python train.py --num_key_value_heads=2 --head_dim=64 --init_std_qkv=0.0322 --optimizer="soap_variant" --learning_rate=0.0067 --beta2=0.95 --lr_head=0.0087 --warmup_steps=200 --doc_mask=true --z_loss=1e-05 --train_tokens=128200000 --dataset="wikipedia_en"
Each number is 128 + 32 x the weight over its row's rms, rounded and kept within 0 to 255. Layers, rows and columns count from 0. Numbers have three digits each. The size before them is the row's rms in percent of the matrix's.

# layer 5 MLP gate, 320x128, rms 0.234, rows 55-91, columns 0-127
093:104121081155099109183158145132115163123085162079120128096145154090061109112074103143124151161122130108142109131122133139154127173173121110153162126137044084148153079129157115161110149128138139158145119100118115137146166154058110074087160116154085152154131141107120117092140082163154114140107116098152151148137095053083171072119146183149151057163217125189052132105106089159168159121114
104:137108117138153066188107155166086155180201164101142154131139116173149144171132137110156150179144128101113158116052126098141104139141140139119127156158111053073093088109123118142126152117170114061173090129109141123165138120110166099081214097123163163131145108101129127135177106135134081075130129101131112139122139142068076156113138095192121104115093185136132119125164102133059057069129
098:135128120090152135084108115105151107082102120092120174159119181128117143127121174136163108101113109159174193120131081131132089161067102148148073134128128152106169143205119096091112171095140123123166172134153202209130115155157174103094090141164144094095128088138060118137087122131140147074140135123135119143148098145111080178129149135170177071139130099150154098109083113059186145197166
096:110096144140078125199122095190159140100133094113122134142114081118149147137195185127112103151174121111176145149126106149048157132138114147143102127112106094092121141104129111151146133072083155127124120129108206114098055167082117091141113130094174133199184121133168087085146117111172195083125097127131204138108097126102154082144129130198148188180144133126096141095117078139101138123113
105:093125100182164123140146084118102101095150190135117099168089089139118091123103214110185120073073159161144127140112106139121148169149090112151182154160080130086100126138095135148153149096097097127098105110165121139119104096085108115179115175145140143113138106122096165089154141097122132133131151065130084133107081116084155102128170134150164209122167147076046105183080084125087130078167
088:117105161141095077115152132106082150104161120146146146133073125112132170102161084123128096116144094123092109126072122111124108106105133138134137143141102185180122153089070140092113084070175059188136112100140153135177080117126114101085098123075088065060151147166140147159146104070169113077073126161126153101112108152186127127075147083147109146135122127062185068147088092164104121124169
106:162134153142132168135086143158120157100116120180154136109127153193138108178043139115167083071150152085113098148108072159121152151168141137144114059167119160105099128114121154177102124123138111129166070131130132149176139140141111092063159148200159105124129061179103138040130112107097113109120102143141088130117095150159103188110173065135126186171126138137144107090111065161099156111108
093:143116087081159144130154128089115168124153094093097150153089135112099131169095121093142142082110115158123119146088090104082177134152176112147153074152068119093178099124108213099080128103086108086170146114128133116128156091128141085069143175184107103155192172083108130113134086154092112136085109193058113120103120122149135126116168129099137070162150115189177108094182089149167104108112
099:112166139140126185107145125111105116115075121122190194152147137068196173127127104124153148101121126135111126147117099176152088131150144095111141075172099126099151217205153128121095114151127164079129114123148137097117132109151180115086100145175036169170106112089131188169117175184166109145138100197129089173132162076086120174149152128112160130119132112087121142120167130146096103153111
102:120093112119156107130127123164154121115158136142209150156078134193098140098132202086110078105110146121108080110089123143090098125131142097135082131160118109161117144115112171106177115088123147155121150086076101125142128115134108128056179129163146119097112106133175174071202140110156124156158144170167137117092183133094120158079119112143116163176120106094054237072118119118111113154165
105:113160154151184174221096123185119074193140137105116101141094116093144131180144112104103142177165063101138196135148154119179139118126093085074148111139135144098100115167114077143106144090168128150131103092120153134143098202179125161069131084112135112126124123145118129064062120100118120191141100160132181171091141129132152112115073113134197117122128087132157128119094144119084094158148
095:141096135107125115180121166142192070115089126138066139182114146121088128153128109108099175179100200071144149145143134069120127098126090117103140152030167151106147087096094111087171077141124104143193175105098155131136146120088177103166133106163121111157155172112134172132059082132097113150090110184092128135143129157131146150114179097157139173133121116095151130161100131113090184128184
100:169087097083148101105104152137126100134136063106115088165208124124169137145119216160161200060117163162045157110124116153134060163148116113128116114157085109122089161138117114058101102069104161142122152137138148158092116095132100188112138147095133148164091104114120116100132136117120120129100121147116094175176122122065115148133140106163175115159102109181093079115104116122072125110065
092:111159127164109135191088126206128085181128118119097143110071125076143102111129150078049113144071168110145119104095127111114143128100134130167200131157116083157196146092178154163107147149168094155215076169156117155140131086104121118142089168138161179127127090146157161113151135100104093131119144167151122104158107142052121124164123136094090102156137166084173154100126176111098169113132
102:120133122092099151186129078089140100136106124136140175070122154151170073208107129113039141162123131131072171159091167143144099110101171115130178150139166111113112149103094171126122079101092135136131152087159173130074103114080143117098058170158135154175166093087092152152140141115158167098104121113098157091131145138167089099110115103138081176134154111149130118069198079091122098099156
102:090082173102110131077109060093122103107111147074146158087097168128130156171113101127108137122113138046083103176110160136131140163148114105091119094161159142086047133110156136099143109028084159131158186097146170166162093126093186119103147122127171150115131144087141106115161089146188094139142126145142140171125152148113152152155100173099164107204043149134148109144119113121132119143154
096:149123170111204123116149100076173087080071107060082136102084140146114103171095090109159104129150120109114134177140079159116099182109145111181088132110163102052147133162106109120069149156073136120129126135117094119111081139102160108062157127110175071175076144105125139108117190144125143157156099112121094165110130091152130133128147123118157161137083091128068035118162145117146100096120
102:117165126083112149148122157081144101121099112117109149120159127124101143138188126108079111136143088132160195207167165172174128115181177154165121167097119140097156107143082122125139066125118074124169149153122197132105112146098105114146190088085052129143119126125082099050105147180161104189159121130106134139125161141095121079115108089161110102098112156145149067127064184085107119131109
102:145106138205092098106139145121134129156138087091164172161152165153095154130136163117127121130165146125114100147148173158167146128197143150097122130081141115133088144129151161129134146147135119108208104138132118048130122144157138093107145151119095183111146070125130126089164069107174096158212052132139142103102158163084136144057171157143112187119129135106128123171049089139139157147208
088:113118077097095157204129144153091086133114138094114133105101141186141094106115147074085142107188085175145171155147125147115097157139095095156136153124126124047107124153150125161072130104178148134115118104113162088162103138158120146127120098118071161105203139095088067062076154174100160139148144153090168172160148159109137068138119115189151156157117084120095157072128152167121177143155
098:142107123138146050151129123139117163096119159110109129139111120114142173087108176113118116180117152161116089068107107172119084114145203197082143128116178147114127148180120125138142115156132111135169138129136136172115154215159110120144144130164205092167125190057179070092127210132162066155117133143141116146116153158134098141110192194153116135076116092105108113121152136171143111157117
094:114149100116093180165101120057098159166095090131103157168109184148125135132163141105141106171104166159132136171090145165182151127086137166100146147103076063087079134122160151160109118138138078147166144171138177122121066127101118081147131148166125125093141112092132147087123126170155053139156102093141069161105086116095162133148103103152142149048153136088123089062168148103081136172173
109:132094161176178133138167135133080136130131099109163115128115104134116130118051176130078122145106117158104181188123074144162106119086152171195149161093163149094149083156169146190150099117104130152144159170076142142117139130094195061150132171094153062128106130067151146117144074184110102148152148155174141105132135149116132155177152176143165113076132158079114095153107158198143153130129
102:147102084128165134137071143159134151114141128077146155126156174170131138125126135153148103117046148076095136074106159126134097126154108129130137100119148139112145085131127086127147097133135167176159053159138110128149091144123126176142174177176130137157117124100134155105135151168082119132206131168171200197151082133096150149199161110157172153134178163173133100124133195110060151193091
098:188088135084158169143105104120092126128182174124169152154120155160090169125139115105116179181113059118128091158111097107201142069141144202198144130157120169148152125066157151148113168150109107084155149098075092077111129078122153157130047143188141094172137070141106139099143096133110158131098116136145151172152158168118146109127148151098143094112136111153168157069161131171133137134104
097:099105125154150132159110173143180112168101167129096096188087112114168126168136079132115096075109091144172141125135136154122077141167116095162074109070107179196111142160125100176087117116100147125172172108189180223121074051105121122119168098183117166122131113117108126141126140115154107177106087146133157116103082145183118128133113095087116095084158098102095147109157127127133076156090
097:124148116155134106123135189154120117141116178126123100117135112140154124061159172081141138103139101110120156124167112200098151131138096138160100114111128098120167149161060157088105198122107060147148109138089076155106178138184093164147217119110133058135152128165165164120077134142119126136127176173112157143129108176112100109140122158162095178096128146083103130114076205177106109189078
095:115170150143155131134151129206177154185116160122118132071148145137142129112119047125156085140177108112163068122104155124148165125135156158127129176115118086093080139186117132121090126158088123196084089176063091123153085137149128160121179126149138141096173069163142121173132153112142171148172101135094142120114117100119128087118137168160162129145089129082125159126149081158034055144108
112:094091109120121111107135080159117121186127147177097130124110162078057123059132177138138126134159136160190136127157124072185135134093138104148119081137124147126154174132127104076147155137145110120118088153077102168147144127151116152126112121179094182168127127104121122133080132138153104173194054180097137058115131154104094115135077121126146192133190095124091062119185112085101136151063
102:134112088160165159150128104123151106098090110136134152101082173116130050160116139161148102114102134101154096120197097104112092110090128111166174120095094158178156095150104167126069082126089084147078101111183125122151128115198152072105107090160095113176128111132180137130119164158061140125144114129148099196110147094124115071152135132184113071128186074115176081108115129142102080081103
102:103111142118108089112063118113194116118167144117119108183165141139095167174123151120183166081171107104149157109132147147186113090078124067177149110125117156128142078101092122125141172141063144182153180109122146145146137059098160094130074164067141162110133148091163129118131132128156159118129152160105156123198208117165097122093165167154214115144131171141156145132138186124138118125162
092:125115134104122056132120084138075081158134092110063085128179165167119154148129131079091104126101122111084135133125070099086107123122085088169171135140158124112147124095123119173179125102137166131100131130101088132143200074112126149073194157137132169120136112188120118140180153185171138082188147174107128089102120070164108165124097093122140080145074179141173146093091156103114131167149
100:130119120084110184154134101187172182142087143110128092152091097173147136151147086158050114114100167082152116106102126121145151148179171148202143110159119148077113167145196077138150141118122115153168140139105136184182126139182120113117096161137177106128146143134110140090084129133165097166184132105144138072149141109103142111173120152121133124070185182095129092214157136172116082097098
101:144086128161167111149145078130157129121123156141129121083137115131106095147117095127152114142133154100150082146040135181163161086140157085141177077143135086131214102121130114148169090036142040105114128098096122167144183082143119123114157074093131174152169105128135141122070124151101124185156123116175145139174180203131111092062101153104149113127124115123131147115133135089087087105109
097:126123123103125107135192092123143132198111141099128121171139058122122122097168145120108141134076112081158154167104152130179148120170124081115195149104199174079180112177130106115150108117117072124118103138073088116104087136113090067100130088169149126110162119102100173185172130079120093153146133130092127090141118101102138196141109137185081117128157121117067101185097109189113162083140
108:150094100199099149159089116094141152173088107143110088097115175116113087105175149055164144111080130081146170057068107185168132124176101148134132085094149150142125108134178176117127178147085103159150140107146117091156101143105109131132129155133129137073166070121159114160090169079137115130141109077144062098141139083066203119126089144083164128127176169170130114106135142148106106146125
104:128144099076145134137167059139118122127132161100111106138157121122061074117132095123127090161128143155086180048153103113100190127087128110105113077143128134141145125106062118100092116119127170113162099127133127111084110110078184178083154173164152165156154151133176138091133130117152136118076102174127168177128149135101097152150117059136139122186180176139159103183074119119102106083213
# layer 5 MLP up, 320x128, rms 0.223, rows 55-90, columns 0-127
093:082115159121096136147065111125107146165104057162146095142113166186144118129134116198145168143144118099141154156132089105157154149129210085109103115117093146092075166100141083151116163131110090148170066076109151194135106113135128097099178202122077126161139142158116086084161125145104110106090114060099158131096139127131187068116136133137129083145128123144078148129119151206142112112072
112:142126091177118142161175161061112087136116162141143113166085163120136190109131152157063175185116079198149120078130139116058134181113142106090111104147088153090143099143157091090122105144097129078127168168081110121047123129172128090158131112055138161121115130138136166170097136103171079158101135138110123097135067141153124168117079147145144138106149098116161163207152155114098134145120
101:142165211161093100152105149082122115147131092109154135044111137149217119090078185117181117168092168132114158116145133180082136143074149124148108140113133121111147130147112131144165095148127076135160111116187133144126065109159141138137093210083088125131110133129175075139169125141163037137173149114133125074123090097137129115148121114138107129063141109131102143101148054160102113114102
099:052082159165177114078108112108068086136056145129160167172153162153106106113116136116135164127118144153159127192119107150077110070131055124156112127178091155163105104141104141118103088085174105112078078120103116128096114131156112133209143104145162139115117123091089054120174176152132160126122089169067110116144189110100068137108110086156149146124137121107129121167137121101169170115116
111:142139174142085097140129124138160090108114136164175145144046139132080140172194156110110154093130207145120080105112125135134097138131004114123133091121146104133128131127139119137048109109153089142118154095112173134116049132125139120124148174089080177144124171148133175099127150062150126164124133112171137110176154165168110134142139156127135169124175108090061114143186143088098117091146
094:187140096117175138132149130126142153127149114142152095181116089151199137179157093179134135125178144113103086152116147150136184149145164131113133131107154081055152142140157117153149105117089182115197096205109165123129162129084101180144165124095135118148121128136098169148104135135144145105143142128157138189100154143104079111161119150146092168074175117219171117117233076118102126125142
106:142139085140103079166112093141151099175115128173140138143087171122066129119046100150109132115151106125133104122130145054103171146148098080130091120111159142141192072170153112110107111095123073150143100112120122176080096099118140139106132148143145212103097174111193118143163102156172120128068161194121091123119140100137153135127106132122103156144093117168155189149089203091172124115200
090:115066187112169141115128165139120152090087120134065125157164093186156134132168121155071170166162172115134164100054116139232117135184132145099115096070123149137168074089103142095117105087079176139097115126189145143127161097120102134092113124122131074130147084093128106142157065158156141155101183105138080147147118110108174142109126078148096082102107160154127125109161155124139164096124
098:082111156159164058139153123156090103063115093140123142134150171065111086083145103112165179074079116122127158115121113118159079106067103161186111122149143154143141174098098139122096117109140135141106171116142164138090182164099162115141118133116154151172186123095052140117139112141089163174130191095175073178146191137093183107165114094167130124126153098137145134093158175112151136186142
104:191127111122160145133173110104134168123176100128222177094164134153142129135131148157105158141119071172101161143143168093093156106140083079152116161163058145147082114139112141147180140091097101097151204131156112105153142143134103142152144116082139134091070121113100126110102182091102130158175105187160166163171130154138166137066147138100133125155151078155114111181100058117080154083108
107:124157137156094066128115112090084120057164115112169121142152140150067144088082168159152099126186168120145158140189132154149125111092111117113166062170107158097157123161195134178147106186106143040160068108123110136107133126195120141059169138150123093151116144122132083088101144110187090085178146130081109117091119087125123113132099190119103111143112161163099082110125124108115128155127
111:103023120129116080110103120064172074119090156081128096170100100103165139088140102101161129169065145143138126132125120104131105107065122135095132089094147135117144153109048135174088058115133151091119142171047089127112132198110126083116117128117149086137100171099108145170093161176125092130147154105129132083179100114156136162118190124102127144119122077156096067125102148117161125120139
098:089120132090146129110134102103132081188113068083139157079111119177148122137135102120103142104165161070135101117138150173185108133163150119115142125177063124104121131130055142084132142134168109109153075146082121112160124185109113122102083149133143207127150107175147210165149133080166185171156081119233161117130108138141140142130120097123143138132147084118074118131136139152093186180142
098:085131139163150162114098100082188114128115090154132120134088130090133107117140133112165182099128130099147085137088062166080120121067100112128146095126152149146100171150142207180115095104113172079126109091191123078180084128103091101181144119109101116120118130124129134159100167148064143150118101050107124179126150201192100104128149116107163140122118088075083152106172091116115187134154
098:110133109165125163145126113112120093197084171139119099125157119111163174146155172143127135151094094134171066168135113029123134038108129130133090073129155108189112123118139144078099157121154134173134153173153151130102100115181118096108188130071132158107133110097120170095112160121096166094113123128090119159149148036127167132176145126175117142152199083153179130135117142169130108136075
099:088189078136162095136132119132111134124165104127116198141079065144090145156140118105147137107182142129126170132064150112132162130097176174104120108118129116087136091134078182117126134109152192093148063119162104122127106092152094086146180123163108129097121118163114150157070227099080106103119077169148079119163160108151130096093111141159098108110083134101066121128070097140097083142173
102:123107175127093106133160111127107080122122118131166089122121099050077111148136133117112115130086086093131125086187149128116203105133152089095139188114132162096155097150141112130122176150071158138197117127124075109074049120140179141089141147133139128163111111164172140190085160086173098160148157152103158096112191101120148091113117214171072152152124101123089165148158117140125095160105
102:156167169098139126095102119149135123164155099211132167177055101128133146131093126111135126146141071170149103142135084123061163145137142120145155108098164123213120166135136174134076101159136144134182114160122089201085054152143118114124116106135124144067096149143163141080117109099101133140145119116131163140149116129134065104174160173089164099132210098146191136084119096100102086134089
106:172142117133106049145127161173127141202118086128139121098129094114139127110118097132103131138148140147122108160132169075169106164118163115194126137141163056126099152130036144100176117120079127118118052113071134142117095189117098091114114121151178142139172110090142185122075167148119141164111110176147088116105123128162117053131061116140065094097096163128108177120171147130118110107080
097:119127134143139084136140137083142105175154120185160090123123171147164154083052124067112200111141110052140125152158169124159120146081131138125125124091176130073081131131150145104129097148132098128173130138129122109065120135196111124140139107108107150160124091129129141104117186151139097093076111140056102147169065185157067123119140131166123126153111125095133104048138042165128135067113
087:146052201167158140123118109114145122154186159141124160187137135159124134173160143138132133131145195154127180160121121076087105129117124145103086110160128157197131104158145090158118105107078121172117189111134152142115043185054123063121090110138120177159122168142143112162166131158132131172163067136131168113148128154102139116106138113112176194165136160155059155141139122151163098136160
097:156109164140169126080116098107127137121129106141159147062109167167097099143114137086081191124160165166035162096106043173139140170119112130181135109157136161134142184146102144115092059105160122129065155118168162140087116089151120121107116154113123133167159154116105138101102102096103109109114137112115196067153107128111105113186131201105114139134138094144207106178105182110162109144124
101:083096148133182116143101165106138134115094154090164154112037142140138144092133205098073067097129131136115101081146129098125144156150153097105137124120163193143105122094141106129085104166117088093123201134143099122113084070109110071033134120082112136169095112186088128142158109063059160140178078136112093118176104124124123120109121155113125137157183148109087159132142123145135104111097
114:077167092100113113156119166094078118115115093084154089095099181148116146115111193186124136121110171057170130129087144161099119130156088140113078133085134151088109088149104087154139100136102131137112104132110070120120094176126097099164141240087131156151119116201086108158131093088096129096138092143135111161127117054095124077160161071163166123111115121185147143106111112168102114108145
096:152090148126090191122118162122126138050108118102134180144099122092149105132081133110140164119154194141111109090146133154117099078106124137102135134169150124087098175177157105107124143153113201169095170133169164058108114150168197134161063143141134136112158084119182113197108125130119158118161149162154135123163137178103174080081139097127127069114109119139156129147048127081193115146158
091:120132101123081110108126145121130100129135091109039157093110166144179137148143147114169117167072136138129200173125217102111108070170165090115105083103146147097125146125099102122103173164151114098094109121199193185107136093131129058152198056133146135101152159103172118109117134124115149166136101154109101120099088092120128131179145119135172075151163107094142096156127178099127095150092
093:088103105138165138147136139119160118128197098129091172105122111127179159146108142099090141161111084140112161115159113125141163118152195171126149092113173211125192131105135073136104099100084103067137169111125145053107140117155144132070135163103142186115123091184125128097118100129112148183126186146129145187119084138093140109150126104081042081086165120144130097056122089118158096125142
097:141134169113103131144126091195146158157150084093136226196165117126125119165071122100109172165103094125097064192109139118221152119146192120169121134108106089097073179135069116146106094161161163097150069086109166144055141114160141161113139118157138123161083109088092119123138089132128128098112124125135139137124092155162152172094094101131136137065113132129131190150150118111116122120145
112:125173075118053115114113122160133148116167200149146107115135097090147122107126121109142131154148101194154149118088106146080142155117126165122078156175166120136091175103096156176140149151127082147149053145173098145124148154048127137127098122129196141106137185162171140107148070100137115158125108159173165113067169133114038142146160103106135177070150137105101191135140160141108083116124
103:098175132124101126116081100110156121120150127042109176153144126224127119118079148133137157109117175101158071145074121138121098157159115152120139166124109045165153101122160070175118084087135108109168138149134138167208098141165129124082156112137107164147098137105080062122137076175123153140196191120141094120086121170111148129093122117120137172146122156178101122105184156122141109168105
099:146173098159089185121160162099137071160143080110087151113168138136119162162087165107122133172127147145147160141147124169155096114172165122116095162055118144106057121171195088146114121159159191118191099146164072132141135169082117133144137078112143117148109064122093139154135209147141046154134141122071106113095093072109192106168146113122094139127144118117141111101098094119138108138092
104:147144109071132165107118133143151104119150103091157158097146184138113117060111139179138128162128131110124117131113134116115148125175092154099134093157112123049104102139191075152125183093139151092153161112174128164179117111181138128161100135143140131130193190137101142147116164128126104115123095180199153163102151082118076104058107141185101149130076104101055136152148134046163073098152
101:172130121176098134166146150164156143091098094162149098199119124106093112198107089106127104204145183164112107097157176100173110104168093083114096146156138131069085105105084083165135122150096103128156176121088103180091151184131115126149138185084092126070142109127129153151148114130140137060148127122152140110139119161123120175193075147110152183098156119155101118178125125139189136076149
100:140160144122065163127165118157152093118117123131068112107103039134173094113135088116191159123130065091137151160074137178145153081083149125121127150155092095147126110107140127128110134100199138122121141164133107165079110062125117155153082155139096118162182121136134107095093201083120085095076138126164185092082088158118090098178128149078105132145110077124094154096153162147104070113136
109:111172131153125122121098069125196146157115097147196154101168140145195098147134117114093130131138151105153134134065106199134145136094171121105186136078135124150134124152116116133105124078143152174148155110111111127138130146143120112118039099181125101126181110139127149085081146150125150137124169030106109119061095181126127133075187157108152138133092121103076112048139081127174139086167
097:088141115182137169104167107203175127121130209099165094141112105107143158080148182116085131120176085155094106121104122084160140129163106147172124119126104073094156141172094155158130086066076121176148111117119090101160141099104120091128114171138142150135066130143117151108125096192133151141131113164103167155101135143147118138130118085168155155100177178160088107140083109078121083232134
# layer 5 MLP down (transposed), 320x128, rms 0.223, rows 55-90, columns 0-127
104:049091141131122162149124126169132039131113176151120192153156136131123178103173055159130150097106142109152163174147127134121111103145088141178129099094126152119130142207175175078127136140111130171134158087100123133078164127149124129122106066158099144118169120082116176119127146170156173090118159111080085091098121109162130121201125088135180106167115146088135086149099133165098190090119
114:125111127159119153113126120145179091138140113158129170124103087116121124133071145162088151152131119183148086141096141144090139116096149102053136076129171118123170110082112138139103102189108093122116151077130117136099130149143138067154173119116188138047081100192100087126087111063156077143170115131163123134095118058115166165114158126085165121148126174082092070182184151087125147140074
101:087112151099128139122101138147136092068160076198116178118177175092134126140110112144138183121122129178104132165122072199143103142150113133123119126148113135108167082112062059129134109114107144128177185125089136157119182106132092134096197114167124070086146039099103134137150113140120144173155183111130201149100120084115124094192107167142095156123109126136112155157081117115142190103131
096:136152146093111185094159125137141114194112122128155163159072108128183085141121099159105088113091141166123112098122127148100121138070121086116131191123013143149147130157119132128155134085122107133108158116184119198186104106100098176149078153129128118135125122070154111076210110174082113163108087124134111141144120143101176067199100136157116160170181126102157127118120116143072129124117
107:134115093130134138131154166161128198187161118112106170141089192060136140118118130112148125137148134125124132177192202139104103106110130128122111088064092112158167135115063133190185138085132197133112191173125126164124124144131096121106114168137131151132143157105109111072146106131092159141111165210109186072144110160115089134124123117104141160139070063115158171138130091075104112177107
098:148089116162100079167082171097153205147164120154133122141150076106158094130134101161101138070112179108192120201180137071112149161073085112101147092164140133136160081149107120109117089077101134141130098121126125143111147134110083132093134135103130187058144058205065164121133134137106118100126082071138174113124108094129112138071154156125144155128161133160128105143160157167128100181126
102:108100133186127073115163163173176108113139091128065153172157123125099100197152156160116148156104147164084137107186094155173046154123153133194148145171064155152085196123175113098143122090165133135128166151126138175139098114103130129157107135130119075117143126162136124120052148109111111098082125092117178114098158166173142119111086133150073111124119138133110133092068128082147140064168
093:137052136185107069121074139114191140134109152127168076112115077143106111146159090156188092104160185125145145132104133120148132192086129169127195105162133162141191112163092129176143154136160100170137142149158156129112133155137116056112197133147138147142164092115108157160169094065101097139141106111097121110130119182148115137121102122124133125105124092090160186183172193072090137146109
100:083095117073196106123084152078108160067134194147138133113182171138100109097091169135174075141115122142099153087123138106147156094109123129122124135118089135134128168090100092190150162115151071075138147113158134145134091174132084057122106097077139090124130134173132121161154126141169101155121112087105110171134138222113124117166105102077076122112168100206180147167123102124109097102135
101:134128109085035158083115151155151168116104121117102178135101168176219130135148081132112142131125177127199183117162118149107138129111130170100099125072125082114132149184112060139130189138116109120115165152104117131235175113122136152163086111100154125127166119162121151126118126110111119126114095103105135058182106108124120095198102150131122100101135093097150088141067115132118069127141
104:107129153083147145128112142066111161141101082098129179163149150145125132139188097144129171145111143092136090148129120142063123102121128150216113073065213183150129176152111083146111109136148111138092153174155091105122100068086127130170102106117100172106140122127099147150167080077166096106168158134171160171107065197171111165102144117128113130104123176138104113108158085120116164140074
102:124157136106168131141121098135059170128087148119095146147106110136144111163066110127142107165070114080144129113125150187172189101113172109168102194150162145121097129140086132121160126097124127124133144104158144124166108136098193117101207091099142141125115215137128170143092095000081173093138087094110131172081145090120127074117135108164130135102122111133176161145163119103141133129098
099:083167126143183137186167102113109192138141111154131175163120148136120121122128117096147145124133144116211119096110192155097137075143096127105087189134087154134135178115124130096055148157101158057105133124140101097159117176131092118137146173156091121099114083114131144065160111117143071112082132168124182153164206114108170110152165110069171151155043117127124099121154130100164095122129
098:110128121091145083102102124140137148140071077229142081143104125094156174126123175119116095077150122102216135130173082128111120139164134100102121054088151033156154134139111145089079099129086178110101113083153160124174175126169104114143158117059123136137172162132126176118197168139149150085085153136142097121128134125168147148117170159128109097116182136113103143142123130159107145110166
100:146166152114089078116123088108087162142163155132123118169063102104033104140025122145155088118124137081140113112102116121144111128078139134101154129135144125105143112100150150123123142115189100148075131100103104137168130097096167127146134090174114197162106084103111118097150143081148134136134148136129136140075123109155156087115021071085183124138109091125081171187097145102089119085100
097:142144121091158120139112089106166204117156127100110166127170168136150137159131114090167094148110147095168175071083155148134158119094121131144144127163112196127154137131113096136152196063087128127112112199109127085133103107169020099178162154110113110096119085149133134089128081152181082118145105126091182127153086160139102120146148144105172165144135124166090117074109148135078144149206
100:112160178169084118066092091138116098168109079159070096133136094157190137123072132170107086115091129103116206119202134125099101128106116135148102104154186119182116170159134090106107115121157130156142073117073113096146129163123068132155175096092123114114115149102149167102152103196113108101148084151138158109060119114092122061109108136128132140117144148091132099095090112167134168183185
097:125097121047159127113131130116187093142135191063151103087128125134163144103072189098130105152158135112126146086176195162199141168134130098124161143100143114075122096093166151124167083156135141108173134110121198075138102123171130103159131113107155140094110133057096095137139100187144161126157161117136112111113128120171111087220106094194138146132122135149122141129083110121099077073120
111:162132114101143141145145125103140208136111119151066135111150082141091144118098187143135105094134104158111121053115160158125130110127130094131115174104123125107218091117111143200113178128138108111172056081128170033102107083162140159114124121119107119092138091130109066130208142144116106161088103188095161160130128099152133098076137115126156162091157163122104114130051167118146110128103
099:114153148116162077173122140121122141137200129111129137155133161147128171103154079176120153081138134156156124088154107112114123084060132173114173120107133090159146159095096230134103123077130100138177214175147164097142138165110138087105143130100098162110164138109092154107144151144118079113096114135107139088132106135129087071151158127092138120177051162138137073116061077090092158174151
097:112131189091135145146120112085151133138166135138142129130135174192103132101157041136147127048102118080069117163183122093165181139091136096143146103149098148076154083152198123157114102107119162139102133111142102151137174138193171150086107149115109173130105187115145103149107130029192197115114102127117130139168110138080151154131098122107132134119135142141156154127110177099158109077179
099:097117161113161168106107056111131084091110072156120145119123122118153097134175089101108143163105159118088117168114150121143118145086149116148106141197120159038113235153135091084104138196126177115130191127118142157135114134136124147164124075067145172152106174101163112128196120164107093185109126164109146146152155131151117073101170141146155174156136133146141127167073151115107108144182
106:090153134081131172128150109126146089138159145129124184140127091136144149140165157099111143134135118153134038151126162104170120078075125136074186140172131112123110126071146152143158090128187149169106100113117111099137202163127114116100143177114161151184090052085128162101121156153173152147157131129043144054090165127118050087106115152130118148092113096176150137138088161143126142090169
096:135161139132129150165136138131152111108121144137152110092102135131112079106155119091092106137113149094157133117153196117135136162084136107151162109105118146147152117137081107141144156120054080163102104184124115040102125157122143101103152089153130181119161254146117137122078108045144170094148136129147125167096000101093140135136160142161140133144116160107125189161109109134162124132145
097:117126168113144148133081117112149142117080167115210095105134114083091146121158103137166146132052113133124121167167063128147114155147125156156103103138111146145154122047095141081127175114175119121100111145184115109140125153113137107153081159083075144135095163131103185100118110118062142154134155159126167193106083169146132102122162160158103121091148128144141096174048215099198114155111
095:129183098083127140078093118104128120134103127133124125152133161080062101128119131114157122140181098165108136100060095094139157122107152090111150147194142150095149144112132121103182115075152095129181117118139093071176164246115133178109152179115099091101102062147101118142137156080094142124126175134099118136154152134158101114175100144125121167145145080171132120221142128107132165070103
095:106126168178149157123105111057179156089156092126094154149138146128167098165164138209127133076160133147143101168119176118134165089135144156167130082189089144179165109133172115193104122131101142115190120149134086106117145171183088152177111169144133131144162184121141084090111203097105144132118131151137157098151070172144121188174143144160142134142133085097163101123115109095065116108088
095:135084128111115197175106085133106199130115101114178190135071113129152061139160130149131095076137141118112144104042169157142092099094071147143093085142102156202172118170151160145092146156188136141188149152094122107139109107140114135150115160080098117136090089078142176205114120152107132166154168122131092173081102104112135110131164118102119120130146147134098142143045125101136133115111
099:119141069076107079145118132102139133130152158090094119109140199144107119066132143148173101125118161163072162085129073090101069094085084102063130122132106115140154159143100097107181170150142123132188130137095158176175169139173066119130172107156130110103148129089149122141187136134121094102202126036103075111079138103140174154144106113140137109128166140057128114122136129168157158117129
105:186078097100108111127131195126108126148143142139134147148126082134107127097132113136125135075153092153150136166090061169107110158122055163080166073054101114117108136152181101127093099129150065130169142119097152142163118108135183145159117091089114132134116173141154045142162160073092109095125189113123112116180169148108075126105094091138105134145079155136068125068128186093114168103115
101:173126124135144105175122121141133129111118090151111162168122129092148093084085142116071130106114133120123122158118109163187172124137091138195137154103164154102119089183181109153131192115063142080162105150094127069146124165118114047130111160054145099160106097122128105118163104189126118158180103163071095094157185084167170147121141191158126157137166144202114155105098163128131103167134
105:143135175172109132152167131102124143144093179101178142138107065121125138169104108117131090172131127185183117158136118180085160162145110159157092147146150113054172130146109122079134164094119116095113125148106110098184089124155182068144069104176138157172127133109156065118171139084144166134170147080086156126125079168137025105098123133141108162101142093123088136103139107167106079080113
100:103138136138135083131140039123140195164202107131132132113152132075147081181171084131120122099145108133119103143122135172124112172141162131091128193123104082129088087105136146128087162146154115170101132122129114131055175127091183089156093165154178176107152110093090058087116118120172200090115158115082164145215114120114104164158091072124144132120139142117114143161115157116141159096109
098:105127125088135177109121100130071156101128086118112125095089153122158145146093124115101169126099108084129131101129126160142155128125179076172111147159142138186121060123061036173191098090141133096140164141079102108123133135125158077163128139124144093093145179162096162178098123147083192115109099096132153132155183078141162144105145101127162157038113074161144144169126152183101102153104
111:151182128146121109094139126118176174163081145094148162112104100124137156146079147145145118116082134127129148129129137184181140137183036114161123151120112152111114132122111170051073107135175138109143131097117045168082081167161088119077204112100142161078105097153119212097103185121124116127150107144120128062142123159090088156090159109121166102102120109134098125133131147128112107077187
094:144166156121112156081088170127105068138115173094113047138067130097125094163129091121158110126034121126148183132107148193167161147113141135120131093084125100119140148138078203167103145106083165160076092089141192119134129086089121134135160119148159134139142102108075093124130131111053117105148107097121161152106110123095091127176123171146177147136103092103142134123105129208066149124112